python train.py --n_layer=10 --d_model=256 --n_head=8 --n_kv_head=8 --head_dim=32 --d_mlp=1024 --vocab_size=6983 --activation="tanh_gelu" --norm="layernorm" --norm_place="pre" --norm_eps=1e-06 --positions="rope" --rope_base=10000.0 --rope_fraction=0.25 --qk_norm=true --attn_scale=0.177 --bias="none" --tie_embeddings=false --parallel_block=true --init="uniform" --init_std_qkv=0.0293 --init_std_o=0.0 --init_std_up=0.0293 --init_std_down=0.0 --optimizer="soap_variant" --lr=0.00327 --lr_mult_up=1.19 --beta1=0.95 --beta2=0.95 --lr_head=0.00958 --grad_clip=2.0 --warmup_steps=92 --schedule="wsd" --decay_fraction=1.0 --decay_shape="linear" --final_lr_fraction=0.02 --batch_tokens=[65536, 131072, 262144] --seq_len=256 --doc_mask=false --train_tokens=586800000 --steps=4695 --dataset="wikipedia_en"
Each number is 128 + 24 x the weight over its row's rms, rounded and kept within 0 to 255. Layers, rows and columns count from 0. Numbers have three digits each. The size before them is the row's rms in percent of the matrix's.

# layer 7 MLP down (transposed), 1024x256, rms 0.133, rows 808-914, columns 128-191
101:131127169159150104120173097111077108145139131101143075128134166138122089105124125138142133118142147114154092140084098108093195137147093131145144082137110140082166124130139095139110149179159108
095:109098099176131113156117089153174120143085138084174100119131126142159123126111099122134076152163104113163127111153117116133112150117087115130137089093112097127126130115164124163133130122121173
101:145123118103114138132104118120097128126129155148167144154133164103120127094130108112169090124191095139112093117140136133148131120134066111086146120133078109132134131107145105125140173133143106
095:140111121108120113164092130121081125099160109126139132113116130134138142116098134105152133110125109150123096083097109132131147135138127110167131128105159131151157129134166109120102149150091150
105:095132159145152140090130121127053168142118125144113123119122155068097129171110187125118137076159101135106123118147109126118150149123114134121134129111128112133146137106123159154135153103116135
085:139129148157154102130146138101180120115177116133106156131119102153099076123085154118133138167138133137174149135148125101148147111121094125139072108147100104110136138097142078137099097102123075
086:145097147087124168165142127172151139139168135145134123152147142118106155138115153143172125134142152125124070117120121087187173107133119129105119143134148119104103143158144137090157157139110149
097:108119104160164110126096131138124171125109118120195143141111161117131171137155130124121105119109098113108139136083128107080094115122142149133115092145134124113134143128133127111076113131127112
092:153139112147138127110089122155095101143130104119160093137143099111142122120175180159103130109121120103097143154155137132137088136112097096109123145160144134104138159147145129116120145049147137
110:168123168093131136113090104114118133130105140126091096065104147109134168099115147123117120107104126118176124103118144109142110097105125135154130152109116099224128134107128154116116150113130085
089:131098117156126098153118135135143119117135133095077161144164131102118113170142119080121148153124130111116156156179107134141145119120160151143104155174140099116120130106137121131154123128119122
105:081108092072144153104138117157107110120134143136108148111138149125115126115144151125163095135144129181097119075095091163111119144107115129071107129114138115117115150156120102137137158125113138
099:113108137127166168150108144151114165149145134108081188128140099158169070096122098132066104141117121132129127114117120078136138122132114145136125154160140093126103097120121125118137151139099154
097:145144110123145130135111142120167120069126115130123170133104159142092107151121130106110069099141110160142129159096127142139123112158104065162166100162121119087127137145107147137125175131095132
107:147137160145137099163128088090150134159137107104129100108069106102151100133120135114114112124119113154137075119140106140152108132141134101148150138167131089161119104103139144121137118118111125
093:115146151129126114140145119136081151143172146093177169142108138183130087154173105117136103122180110135131097114114135147100168138100133121166111129100161115118143150132136092110153120113085116
095:151129154106089122112123149136118133117137115122114121125088151134107113103161100124104126148136135165118117118099085128110113136116120113132202111096147123121154132134122097095175106137138132
107:143128105154105167132117123140146146152133130131087118110157101117112093142110144126120148123144156119090137138162144141104167189103153141162156128162094134112139104129111117123160137140111116
084:122147085085118149140123143129175115136158131122103140116157121195094151131126143125144123104106122099155134087138116121136125125120108098135142108125148107143171118146101149153091110115152158
097:096090153135093129118138094121132104123121135174124169122116128134109113198149121081111092136127133102124108225118104184156182112118128151122161103132141112085127126144121127122098116126133086
101:145087099137121150079099091144132147101108131149114177129122102156115124143092150109123118118099117117126146138132114149107118131146137118121122137145168129175103085136128136127112147122142144
094:079147129123119113123103183116148121112175133121118119107107160068126164150105170128185118128135096105123109153153136195143124136155099153092164125099161147092139080131142124124099133144099156
103:090115132122144129169127128107092122125136146125132139083122164124148112140136163149125172181181127151146125129088146148170117115125101110138094114131147072090127146134099110095094145123171182
090:133089157144142121120156161149091131139114119118115123150092156063131129160161102117091137149168120093146136125163124146115152109130133158136099162125143174110109118127126114098131152109121129
114:119146114130130152137108161072162141127088133139121066111129144118139135111118146124096147150165183116164100144154136118129141141110127084102108107096135117126136106066155122112158125149109157
105:095064114142142128105147141191114167118144107156126148112092154153116139087131076128115135183117113157090114133145115100132115147131152141152149075177164112120169119125142125106146165126125131
103:126137137070145090120124114079152154123115122135151135094152164104144134139135122065145111117144138080098120107119130113145122114134132124125135149120115169082144151090124133120125161060149119
088:119068152135132137150121150139143172108122177105140146115158141143168111124135134127104132116118121110117137104107135100132138109180118111127185141121092108175106125162122105133135130110125134
094:133147103118099132104115149147122160136145140127121129129123188081112106182157119116109125138111129119113155108095116116130104151135156132103129123133138141150127126138089127143158112087132148
110:148134118135154126090148119141104147123140100121103181144145119087131105139130148127171115120137110139169112173151167111136145092162169148143122109153107121104086127134126091102175126136147145
105:153141120127157109148119139151083141112113140143123136089145144118178149098145155136165136114129151108122132137121136136127110160137158141129159115112135104119126147108094098107146127090117111
112:135153129152141091139142107097122115175104151137138129111133172128132139180149135123129113123141142120132117089140110113152112121115131136172114067112150094132081115123138155109145111150134112
103:130123090113138153148115151140139105133124104119084131115098176146095116106145152087155128158166141129160108103138114141146133117107125169134146133105113103121141190122164121135123118084147132
103:114115120102111128129138120144130126087124133108125132126083135138131151127122141127130131124168158135118137154112126130088097120116142137077096117134098183090125217131128122140138101126089109
103:160151145140110137129128129103155183100138134128155146143118136133143148142090140113120116148186158171113133135157177150115116113145137106073146184125118177101147122134177135169121103135149129
088:112080180156157110140124115117132102174130137136120141100109148154152102116090177146116156132129178101132139138147145146144133168090156114111137131112114107154126122122138128129119092124156116
101:131163122127142117099090115128161148077166159163154103126123165105130138145109163154146083139131115087143123119102129118087129106128117172133144122124144138114151115120091107162130094136117122
089:125125082144105118110120126178125164109144112121111127160092136144151136126160183096112106151100131106141135113115155101125153121135097123103151152144093082137153112124117108107121104101136081
116:133154093109158151106151147126166125136107127157158084155106175098074127134124095155109128088102082074126112089141147121164125143105127117136135145161117123098139171125163132152111149165117126
095:098135110121123106124127129140156095121132155124113145162125108156154079159115165145169132146106110113124056099080097120174109140133102147128175142090137144125105104109163115134127129118110128
090:145109144140121090137104121113167125168138182186152121088136124131120103135161138142100152128121137125136165099105137111134131151117076110134151128170097160119126113145167133140157115160174193
103:093138161147141131102146109162173125135150154133132145141140154135067115164146105116142115144119168152087093115137088130141118160138094170164119112144156118104152173111134104174155131124134169
099:077132088081078142113104120144097127110143148140099103130130189112093175107146182144123113106110146179145123149117111138114140110099170155119132090143152101121135138164132146127125099097120173
101:138135111136124128140116151183156116112122104154140149107104112122113117129128141114115109152116125128106111121120123098116091109113142134141133079132117120111101082169138133106101168106094112
105:139110154159153142139173121113095124126102114120125152141152156115096124126102157114130087123184163125133130126166151121115149121080104144138147127139140109115185126132120138112131148145132106
091:097144095130103196142132156134180125135130140122140144135132149113168163124148070145077127143122098093112143132095162157131121146059142146129161142109122149101146129121147093143082130089145107
101:129121128101114126137116117110119145122148127153128131151097148100112147117156124163101166113138134103134122160098140097176106090115096127124092113140181136091127170119108151159155161108104095
093:128144144163118145151155128119139127146138134139109112101163111164111129140058122115085112122146152112131137125129135128136143076151141150157106124156103130116121147128104110120077173162176123
122:091145122130144094131155074106132134104149134124140139140105169125132122147119145133133155093162158172095156127141098125144115148124093110149100082148148128132145116124125140170141143067138129
092:118096073126131108128125111113137121138115110143084120167129152091137171110098093116115128131113148124101164133161135136115098121130106128129143132084162123122126149124108112152100125105118122
101:118118159096122136132160141107130132115141120144125158147124174122153091137126141108144137149091097132110112120091155102100158151130098116161137109169120115108124102156140147156167144112144119
091:160151122125147101114108122121134160116089104104117107114129158168139147154117142136148123161102133152141110137164130089140102130176159152114119138187098135118107143161094092105150184111101168
101:140127135099122159157067103106113136141118127111137141137143115121134110135145101111140114107109063110108127128148131153125105118165112118148108112143141118118129152165112128108140144125128103
106:103100052135145174116126066156113112113146097102125124132110151134122143124157134135139122127128122153161097123119148126162116136103097158076124144106163157105132114133198098148142124144121134
107:129101138136136151121148119100122135112158139119096148117136108091126130096143128144113150125102134159080135143168149134138140117103088195124102132098163113087144161125129131100141165113158160
113:136151117138167176114113103123141115143093097124143126138163174116112139124127106123087118127166120119165128096141165130178140143138108131100102141121123140122140058086143163160137194104125148
092:128111153111187153111123094117154097127124126109166124141148095150098111165084178131171143113148103122143143134106146162091141120135144164129149131065118116178093148132083124089152149088132080
089:112131096132072124115102156086126115127126125109160111094113126116130154149117105113137133119106105136137129139082100147183129148111102142145129144181182136131131135092147121122146144168124137
102:156129115157151131116139104124093123151111126082177077131118118083104153087113113132153106125131113130134120123126140149143166164088119153098159120129157089122102134092183088085109085108133117
094:138132112122187083103134119143163090119120147155130121100111116149164130107131137120111122150156145134127143102103129114148152143120152165097098122099149137105135120151113140152133137138117082
098:112140175103139075135149100141133094147141059113150127131103149128147091139126110086153109117125107096176139139132112172108139130123105101118116120125112150114107121086121109113077160166132149
101:097109166082139146115156122122130141124102186162099121151116118105113104114152160155136130129127123100118118125124156169113182107132139145143168114143120115108176165154081091125160124155116175
102:153106155112092158145116104138126107126081118144169133136129108167091129131108150074127178118125139109154097136142108144144105071158146125123180123119152153128112134153180164116174128167137159
093:127109117131135148147140137093126154156095124072120179114123145161125137145155125136104110146122119153151107155185079150104111108135066130128107123137154120113137156115109125133169089146129119
095:144132135135108095109143107127098105103144125155096139124122124144162141109073116119134125144178093071145133129126142154101186148116129113127144148095099146176122138096115127101085178112124101
102:100114132084117139154141167073125140154125105141121142095111152113165083134141155149090143160093152115172145118144169105139106102121122148121111156112098127125120136112104166163160121117141120
105:154116121120148132086147175114077136127149113125131136136128156170140143164148109156102137128082140141085103102081126119101084107110099098139119171146140142166104125100142132100150095127127109
098:134125141108127153117124176128146142145134115150092148173125154147142142155166146099179127141150151123160113180144072134128159125110159130144177080152133108111071106124144156151093095083160094
096:161132130106148141100128126113119113121132111107147150137142100103138136099145137135130119117113152147151160112091133130100121115129095154112148132080113105148107137137129114143146133120150120
089:131121147135119129116140162123093121098180164080160122156105152110108148115131139104122180102140175130144165098127134155122113094112150129151131129153120092157150140131136150140162166131144159
115:099145152119137102151127126116112155132150145105129139120071060074174121127102099074129128141134158145095079108137105137112129118113105137152157104107154147164143125118103158125089128077154158
103:130161116152132151126123152123123148152108152095116162128123159142156093107127181143136146138152156142103127131156130145113128154110137080121115155142146116126120138090134188099181131126133160
094:119091109108107182138123137113165163130113137141105127101101088099151127108106148119099105133095121143090113162140127105139122097171091115131136114142116134130133153140127081124125117123151129
084:141143133146182144124167122079115131167119108128112148106182115148180160138115129158126171116138116106161129150120124123150138137132166131080109132077152092123111099115078162097118107114118103
098:139139118114133133153137142114134132129136106145162130144129143116110145118128116164080132107103154121106146124161140147117121152107084110122136144096156138126116107155115127134107137147128101
096:114077131150113081160131151146157143107124133147136105107144127119114111121168122142085160151115083128092155145138146142134147119109149125122126113154137120133104101067144111115139116123145116
101:099083121126131101132123106087110116102168147093130121165083145150128108097101155148136107120123118145123099082137153103095139148188130113112153121151104161151131082107146098144129118124163128
111:137124174149121108163124136126087136159155143126134153117121137143139129177167176118146135157116164139122149188140104105127117143165146124126091137142120153164134137109118132090146128134104118
097:141182111135131133143145110114115121093143129135091143141152118069150142157126118127154093116163093091123130150122138051129140137119138111089117139163105137120113149122129163135158127115107152
106:117117120142145143139108125097143081114116137076129141096130124115113132180146113145121121116095127183088105158098145157136140132120090102135091134093162114155115108141106123106119175096115109
095:132124124146119119132117114141121117140141114124093161148070100107115169146160141165118127141134128137127123077151106134112124121163188117118106116137121129149122084126159129089177142155153125
099:136147141116152113127149152107156135126125164146125136128171137094113110147191145160102125081106111099114125153186099136130093127146139132107098132106126149089138117103128108123138112150120138
101:124107144161132082106144093147110113119144121097177115101121134083071098133107134127091155142115114133140143165135173111120089108135124119165131090165132124108140094138119139130111145148124133
113:122137075129083125127160147064081125117150114159120115114112127121099117138098136129104172129130149114128138096127108085137177127170078144116152205124164156112181162087099099162151160124162145
092:148112128152174092112151136116145146169136156107133149145132148136165111136129164147142173092125147148152117169151140185117149111112132138112114142116113118116129137122103129147107155124140132
098:116122097118155116166130140121117140100166102101098119108119108112171062136110138149125159124121107115129154154127115096152107124120126132094141136157104135145136135159123149106119131081126115
100:118085144098152125136160152123093121153142122131132098117131091151101070102111130147103167124131106105085128119088126182144129141113087101121094103090104122118127155149148152119115130146117132
112:126111113137118155115101128113088151123132102098125150112081168119173091134136112130125131169087166105107137101138147133173129157126157147129164086097112158096141130168116100170106106138133125
094:131096132108113137152180107103111144111142149125108103160158127158132136099106162105104144126109134125149154095146118116143115134101114133138152131106143150162118134125128105133172112122103114
094:126153161148128126149169142132156105155128160071135094163185098099137137158137094145127116121176110116166158104130166135128072174129156127113122120118158155130141119106123159100122177161143131
105:141139134131139155116123145140114090132150146140104087099122097132119158124079189143138092130096144162144128156146137171148124129136128134125145099118138151149123108112097090168184114110164127
100:094120173158123085094147106129129166123132089120143131188138096144157161108093124123105124163121139106110124098107148116106097120114167118187146096085105118151129149123137128123155116118159078
098:176169152128098088141181092091164127163112172174094116131140114106143138153159154117138118108116104150187130154161083135137089170145143083142068156126095089158106110138136143127172133151106148
090:126154113140118160183137108144158137146106150151129163141114101107109094092101174128171141108158117086111097137164147130118115145124147151138153184154108118129135129166146072167186140160126118
103:098150105118098184153113115164165134123151107121113107116089161119153123062101132072156125107146099138162161137103168138121129116107125157126131110115117116138094124137137123135144129173074149
109:091150139141120149096091145087123132137147072187119099129134124130140136150134140127137077157131145076087090119137184107122122112096146161113081149127119173136130146144122139147131161154137156
099:101132173134176118144099095128105112084173141123126128150122099133135110142112109142119135095105145175099139112097161141115144153165126142098110120138127161117157114120108119113152132161155104
103:169109117150142148120122147163155139128105134134156156145144090111143115083130099156125139148147116137156162144120109120145114140177171116154143150140121149152164098154137109145129095104130089
096:174115106117152120124105140147150106132159185121124138138126077120150107115124121112113103153152118180127139089087135101134118133139069113156125144141122136131118112161133116122115158125118103
115:131147137110148168121121165106113104130126125145097134128114080096131101123128129115103155135136126144155134158124177120130088123125122109119096082114121115118118136120151206150121134130154147
114:171180115133111149115124152131087084164160127163107089125107146115091128117160132105113122107120124143121173138141105093132137100160143162111132124140065099117127108147125144181141096152126146
097:095190104112114107141101132106098104088075071133115101127108145119126110140110102130128144135129115061161109139120166127152142093178127164099123128125171122095141126133111130111112100119139163
095:118085132096103119134158144129110141109099155131159145112118154079153128125161121135171116097120123124103122118159075153122115103133118135098120144113143161092149127111147124142136136151128118
105:141156143158160110118147133112108158149103114155135161136128111144109114140093100104114137123136120111127128154101154129125109108139107092094130198129148125118131189133127130113155121126136132
101:146183154136109147131141152162121115127137132107135104121192150147126114116186168125128116146119121137145085185130092141121100124116162106126106147120133114144110156104133144125157148113104146
103:109141118142134166146129109149168114155134134147150115148134140141136122137153094150089118114155101139137123146136107157096112095183118113116116116172102131074127172127156128141126099131120176
102:178123099162104169114137102111109128150121108114132137145129178120059156109117113131141141102111109127123097097082112080132105141144158175065107134120167130158116153084110100116138195109104145
# layer 7 MLP up, 1024x256, rms 0.146, rows 809-915, columns 128-191
098:098172127135104163097139088148090148094096138110166132121138123077119135140094141129108147135083161160102084147113173103132098130114084124147097126161112119130112140117126172119172134160123120
094:128105104113157116149130141160159099126135134161137107138127077126097130150093144146125125118091129126136127090126144144107160145114129100141153120143114101129121157091084165107176128090142152
088:130117138091103143087135140127156161119115136167173099130159191134111129120167143114113158120093145135133154141088150156072079115150139113138078114064119157147128139096111139094146143140120133
100:165172162127103092071105142147105131142082151078106153147149164107102155138157158125107163093192115181139155112146126104113114150124106126131094152096158127122124121121121143117127180139181094
093:102133086150124205146184117127127136133112153143142141075147106157119133111121129114136151094145085076096087103155123123108132129159136118132143118114140185133154117160153115136153147110131159
096:082122148158153137109128142139136140205087110102121129128077114125134103115134154155157108092127136138132127104137092139123093168126140107166124155132139100129157100127138136096164099162142109
093:107184089143172140139108161123101141143128091110086137110115149114139115125121111113119148155126110134116160139114145100160142121149133137166167097125107150123114140107181108154129189131111141
097:139182127122136117110120129140088150152117122103140127146185186095144119140119171185118116074105126151138100136151132161133177139163121129123133191176134127133155147134144127103110142166125133
109:125131123123189126116141152189099125145141163132129146125120152085108150095125170105123132138128106129160165166101155106112133122095186173139115127123091107137142114124121156122127131109164155
094:145145118137123126135185140182153115135133125104141140095122147133155146122132094140108109122123126158120121085122115109131112101145172128096146114141151108162168109122097112129128081111158120
097:172130113106090123138116123123145152121085163139131124177127084151128140118105150101101130163182149130117142122108094136116170120158128121107148123134101132124141122129099103106092127130124175
101:140119133158119116122128155149160126108146130118093160198147175182132124180158142125143138110101146122134100101148198154166130108138093139147102115105145173132134112116161110136157175138189108
104:152121113158170143134131102123148148069144116116139165135139099146101089133137113132088138140158123087081156147095099185086168161157122121126135120121093099115149117137100119126122097132131153
101:168143123082149148078071111188120095132123166137137154096116129144086125112119163138140129119131094148181112109152102124131102113112100156150124122117107155113164109110124136115112146137123117
095:135156098147090134147143134150106134123124092071167081094134152172087172141106155120206171096121164089133107151070134096141142136132125111122159131127103141124116136107119110142117119134105102
099:110116136152120091109136126104136088149146145125136153114127114082156119125138106135132100153094155131114145106174152052168133145103166113115124119119146117114162123107146126147123160144116114
098:125138107120123053129110129125161121120163122119124113147161186127095153187148103102160092088113098122124113109098135153146107131107128137111156125113098121127154155170105154109085122105123144
097:109103150159121108103124135159110127129118172121160130136133133091089147106148125168081156118111172090142127123137115100104136148074152147105166104175131154111162165126171127146160141161091057
101:095171117119110133135113109138140150139095110181065151113114062142100189084147094137096114138141129070137115105117097190129113118114161093136125094137168118114153148137132134085098121107108131
098:095128142114098120102186138130113149164153104108111086128180163127112101103108137132119127121114176127108122146133139090136132123119121118108141125164166172148142104154134094166110156148121133
102:087095094119118142145147127113103175132130073124126132107115134118106105163136166159118128126110136123110126103129116096151156122130125149111124143123151130142171129155133141147099074159103140
105:154171103122125088121157086145100120173100143101130134039117121133093119087124120083098110171121118140152097137120107115153171132105137176126094132120116114104156098181116116099109107131171115
090:129087093153104127154149136150100169090143144117137156145148179105109127073170165102138102144135135144125111135124126106070112146144144135145079125132133152195126141102132141134138123146105127
136:121131103129129124122147164112128140117096117130136118089113126127123126118121126145108142162160186148153100101113113139113162159122140130136099097162150152165114130099144125112167134156127146
105:096099089141132116122125069188123165137155115134144122111128152125087163102077094116109149108120134162133113179183113095150148169077134197163126120092154156115115112147100106118114164126116085
103:107136111102147138128121082135151108136135110151159106115180104091095157144153121119139125092112155124121145119130109124115122117109124151144120151172153136116111179124093132124113118146168076
084:143141112145105092133124098137129104144084146135155143078140119134095178140134110096141116117150164121120143148123102099115109100114172115113050095138125129119132112130125162164154042087143136
104:116118109138146104130100109136118165142145114137103125130124125124143092066111098114109117153089157103141123156149102117122121109120117132100121134136176139121140067120195126110090168149145142
092:138125107161132100132131127163070167099161115129128082168081130106113148135106121143151118130120153118144062119103136138105148130171167099153136126117085149132151133123123104159102075137139116
105:115133114129115183150111132134107144162145159117131128145141132108123168173130152108122123130160154124147121132111112077127101128138152109181131127100111149048121115093130134142169147109130147
118:152171097131131109152142129118150166134080190125132135108140137107152160140134144176097152145106154176122135116146115122105106100104118084101158141141138147182090130178132141144095127095141121
107:110111116114108107169138142155092102167106168111148158088092123117153108112164125096144146109117123142128092120144200130139095201119192124176141147129157145162117133121129120111133127168073125
114:140138146160099128089120113148116145170143139072131100147069137152141109126175127156110114130172147140117144110122137121145156105163135087103084159125137086086170121170137120158154115128092115
095:113128181095079150156111106131117141142107122150149110126112147170118155185143128117138131167095096080117153101192137105124103130114112140120090114134147137111180156126149174114081120087136165
095:138163118110083129121112129168156146134121142077134088152155155090113150123107112098162099104114093150129129120078079133107104103116128122125153061119121134079089124155133130112153166155108172
099:120132158138139123106116140123168139139162109133064092121137124154069170121128115147112113145137139102118112059124108137111151125133104099134125121135127117136147143147134113142141117137120121
094:118115186135140129142084110130132147156147105122153137135137138106123112126131149152132140062111151107107105127137094116152123150130141143097095125115165120155142122138117119171136133104146099
106:112108161132097117131126091165142098149141134110084109163132131211136157131111162124154100126130166105111121145148159111121112125118177145128141108092136136140118153123139091109145140133107102
099:138169129121170118164103132139115072119118104136103136126160141129120123178119079162145182135141136120146133130144125126125109137123136186149115155153121111151164141094128092134122127179168102
102:126103119119124098136113101107116133143129132105185120117075136143176161123147120109106090115150121122080159128081084124159094131107113134123151164176100130173142141133155178111114175190157118
096:143153139096150120112121129150130106142128159160106146121164122120144134115136104113107121130152154157111125161137108124110103163136169125164158087102140080147152135151111169162096131115123149
091:128128099113095115121134146138108095119133137174163109075140081113124131136130117144149122101080137113162113155154123093104168131113131130066168112091115163124152131091130114142124113097143119
099:148139135070115149168137161132116148135151123133143115139138125150132161113130112124122148122114139078133097103095119086130172089093112107173162123085132121111126088151107154126122150086099160
094:120103074115123132095098187126160171076199131121132113173093120128151135115164150157174151117105115103123086125124129142118068143160140126134131136134143108136140160118112130131131128135144149
099:141118144134139087086131129128105119129123117106163127143124089099105091127135181134138116109139162180137139109123087102135141115151164141078114095153104114143102098118111171142103130126118119
100:132086097138133130122119082118144147142108191134104155111111145132083132127176127146107085117140109123147123126108118133074140107133147107114142178113089124115149104119117113129112117092116079
093:088104123119128085163113119166098120123123126133131115158107138057158159067141177156149122101117111155146164112139147170147156175196135135129135130144134113129150104128099126095137139106130153
106:095178133111158100080122064110118111097114115140148172113157166137171130132119113105092137125162181134132144118127082122129127137115154128194176108102127118100116124138122134107089113101145151
094:117141139084106122096135119121105136115114132091106119110127121126116111168067148119121129117150116128113103121172105112130142084118132128127124132170088117132132133145133155108140139146051137
099:149111093152140108128141122157157123101121088138090085102076132090141122154099120137157113119119134121159121153156162127107113098148147140166154143154126120142118127149147116136127124105113137
100:110147149084090100108159122130097145090147129102104108130159057166160106146158053147141115162096104126154124154120140147101087086119131136097135086125156124131141107116144149144133124117132137
101:130162159133123126097115151118080167161089126090146166158120116134149111126166138132121175149168125144126109087160115121123150122123140147163143137113121099102137156092142129135131192098115112
104:134085129123127089128069111158131111112120125116117082081123125090150161127116124150114192119162115152130127129142161108140145097133175115160158103097118102088160155110133134135146182099067173
112:105132106126124192127104122112123090133098070166120086102163108134139123070099142095151162114101148142155132126107162120123152107132099113139127125152127124135119133128112128088085137112123120
109:123127093126145131117111103153141094115109118122144123086197166132099147144080150129122145116123129161186110109171137132118146124100072117137139125120140119139169107085113130102107146121155086
097:131128098079130108146127118129153122134097143130143159135104119118109129141165134109136131120125141107122153121164146168113108097111104158150136119130114132133129129138109084103114173115140161
093:121074122098129145121122118196115115101102114144148119101166181104106141094133127121083124154125132104132148109148138105096118135078126158134130112138133107126112140153126126117094141150131115
103:110121117119127105197139107135120151107105101115135099130126144102096098134150136131161148133111176127159113126178112106171103089090138148126145179117116119150132168154134096121075122104095177
106:149117154172097112150089141128097089105149127122166152094153117137150151132157177113122148146161159132132110124106163107091130117108146125147154115097152152128140118115123137136140139114121111
105:173105135115144115174139116107125065148113151130121117138097093105155137157127112089114087130110084137145138099093146124079112129139165083164140128120101124164139110125097122105098124129112159
094:125138119184187099124166167143102086074141126099120135145180118221143119118141125113138111093117134102119080111118131161109176109108173132121117155129130113135156154099115105101119101135164144
100:141124075103148100080133151137074149126146159101133182142081149136127091116094114132107135148218137147129087129128106145133146106133154112136143147116110146114130117102129113158130173124115109
104:133144155128119107142151126145135096148119130124170163140148115127141147141119076152089137065139112121136111124136086135140160106109129154171087143143096099173146102136176103107142137134163150
096:091095126155178136108103133150127124092094135098170147141088128097164157136146101145110157112163153157124114112176155124130118115125107165185108163118111103145162116139128084100136089130137142
096:119094103091087111102140146127126142122142171144137145173103127147131126165102134149121170141104140152132121112118121146159143119098141158091102132079157119103164104171151151112113099128129104
105:111101101146147105088128117114142111078149124135132069118141135138084099129133130120142144180148129159124110123124172132143140141089168156136099133149150137127105130110158117165099110077153137
102:091150166129138138147143149154088140106103161114126124167125189101143128150170133167136127096127103082136111127112128123142107104109185169151123134139112115122157156144105131143135141168098138
095:147155151165118098131124124125113141134162111114117160142114105137125128108136110144119126108164151110047121115126125141131132115135106112167109108108154149112111112104132143174098104094074098
089:118119134098135127130136122152151098107081137118094126112123125112139103128100143162120109132161085150077134178137145128113132146132131144110107114108110121096098104156137119101098076096100133
118:092121124100087130114114153102102170148141128119185147144150126132161123131113156127105138112153128116080142169165124152075138127145138142121183148115105107111080105112143110135098114164131145
096:106140155139113116134156146118118144116129125124122149122077161169120111104162159090109124130087118129113130099164138121125164087103116099158150080147134120109112122121154124099154105113134163
094:127114173139127155134156138164091141103079107141131094137111126110151120115168136125133146104122129132110105121147169093073132125125124129144136115107193152098122112141133112066119140138096131
094:123135096118093088153113149158144084139118143124133144106121164152109153106117089127125120111072090092162133100138107138133166137135121125105140127149135086117149106121157153127103133118169138
103:135165104084136120096149124143109160125130091105142114162140159112147142141084176170111206112137128168117120138096155144101149090153106139094134168099153135128091095130113110122105106126137142
100:106103116089143113150135108126134088105148145150073157139157119158123124104137111134162109128092141136120145113138145143123145131103150136155103105125135120143102079133123117107110107173123129
101:127101141189145139091187150185125140103175130115140140156149127160134151096132108116110138107129151152155129113141129090130085115172144145115135120129145166147129146100101135134094143130139143
106:119140174141141104149128114082098153110154098140117122124132107108148146091109117124107106125092166114101176099163125118136151113106132094091088088135121156133099137140131160190092192138120130
102:119129090127119075107091150172084128131122086123077093142127100110180140154144112117112154088117151097141148090153144106123119127125125091131112125120155136146148151105104121132136112133103143
108:153140159110158105144126110089133160158138114082162121134139147134142076119128121127105145117125140140086140114141107134159093115107158103103088174148106138153102149126163137102123072126099111
095:144102126121158152151099136137102163146126113091133158076140134114154132143141141123134160105111165110088131109131154111137157125156112069125103155104114168136151149153142081100144178158137134
104:143096106136152113103120160147134124144104145130156103135171156102135184189105094163099164108141129108133091158148117136097129167130113130139108174133110149172124125123143149134151108079110126
099:170135094124150127128189189140110165126116114146132140108113159130125129077174098139124143122137147157121074148134111142098172172128118108101112113152152129110132104133096155131114114073109073
108:107154112147089159132106098134105168206184153152166133117112099111148109139172133147183130158095152095134158140128171153133115139104151139140148161119123121123160136145131142136146155123137103
103:108156123109100141156133156137133124138109076091083121152126179112140112128169105137087135126115084109125105094154129078142122103133123095118150166136102089103126158120104149105109177113116094
095:094164149065111111136123151173114132167125128133120105092139122134134090111141120110068102141171140132091134121117129166128125121158138146170142121129086136138155118080119153121065149084116096
105:149134124139101074126129134133082103106118133089123138102084143131145119119097135125100148127109114092078106135132102148117187121096152091110107125137128127157181123119128112118143156120101137
107:091142143115111140106117140150120082098152151114134137141137142118112136103156142166140164147079182128142139101135151123135137125124155205134131118116121179154122102123096143142126106106127114
102:102166171095133169113124143133169123135103108128127118091116133170135119125090118095129117145151138099143160146117116135145117121109149150113109120146153110179131108176124121144112163144111121
099:125114142195127114142139082125138101137152101103139149107152139107124138065136133158125108106146151089121145156115168168110114183131156101075106146096131145145155109120094125130049122139081162
102:107122116116109167107106109107164141133126103139149139104173089140139134102122143137153146160124133162153175086166140106154124125168142173077087125106127147149146146126084098143140145150114156
106:140118102102113130115141163087131152107125076132133164134112133138119149094105112109152134135091111119126137116106148126119108163086129073134131139140096125104146121103098144121136183134167077
105:184131153113119135098134150150134108104145084102160150119148138145129150092155161154143136087122149132109139155116142126140094117104141157136151175114122128138134148120130089118128137099146118
100:106188135099094158137116105156098119156137136121110125122174144133146129144105118089083139091125104133111081085096110131143156128141122123126151106121123179109088139128144126146121179124108114
108:131135154153143157114131158145125146175148093173084148123123127116151179097160108068138144129164152145129124145135111117147120113129133136073153127149115137131127127118129150088140141105156118
104:123126135113109132130104121157065110104149116134124156148129137128129150137122118125135102143108138120103106132177115134150136107119129134116105142121132164132111149095133156111110092157141151
097:142159104125113069156102139150138146117109167105124151112102120131127132147128131111095151119138122117093118122155132151112158127118141089107109155143175117144146128143124137099135127138120128
096:117103107137149141107115126180118135132107147141148106119106107154103137149129133133119117097166098135133134140152169117121140118120142091156159099109132162123090115134114120116128122118120142
092:104101159100179134142145182127155173086106127183091147141128125150134169137133113129160134115154154115141113106120149121141177131133168099112121119116155173104139166112077138141125144135114143
113:093133131118126164153093140135138145100120126156103132117147131128158160124119144145085130166167136168120148138134150128087149145110148146122142139120140132134098166099124187091103120125131165
104:123140115143138117083130116113136089158141114128077168090175182140126098125111090129177149116158111160113147132165129144090140129141138167143115150158128109115119114141174127125130110175114125
100:117143121190175131129098136078151153171173106107099125141132169146119130161087137114154135149106137129143190133130106140128141160157112121114123146132144148141141129102103131083147081117061165
092:115117121115124078112114111151066114146201083104115134098113103135111123167145158147144110114157132114110089105107109136161141128101113139128159134147120119142157140142054125124124134125095128
102:147139179139111171111132088146127140095145130134125148150124109138164103151130124153095111138106117137118142107139134132160137171150091116131111133136113148145143147187070151113143141128156137
100:101167129124120147119113060154102109155142135136136129134131155096137080120127132106131128138139150123143103159127124150151202119135162113127154163118125109117127157171093115123139153165138111
104:097130118149080106107146107142138124103161120154180163142131120159064095147104121118127111134119154129138151132081111112111132159152132130145152112151151100154115098105160096082139138143153113
102:143112141123122104135156128127162138129151098116111145145116180162076160106165145130110114103168157090168108112119158094148124139093140206145137134113142115134159155132106114109159148115113148
090:097097151138118087100109107106153141183136153113149123083132140139115152134122139160151096104138117114096096135127152170134187133123125134112100152098111138085161070124173162110112110148104133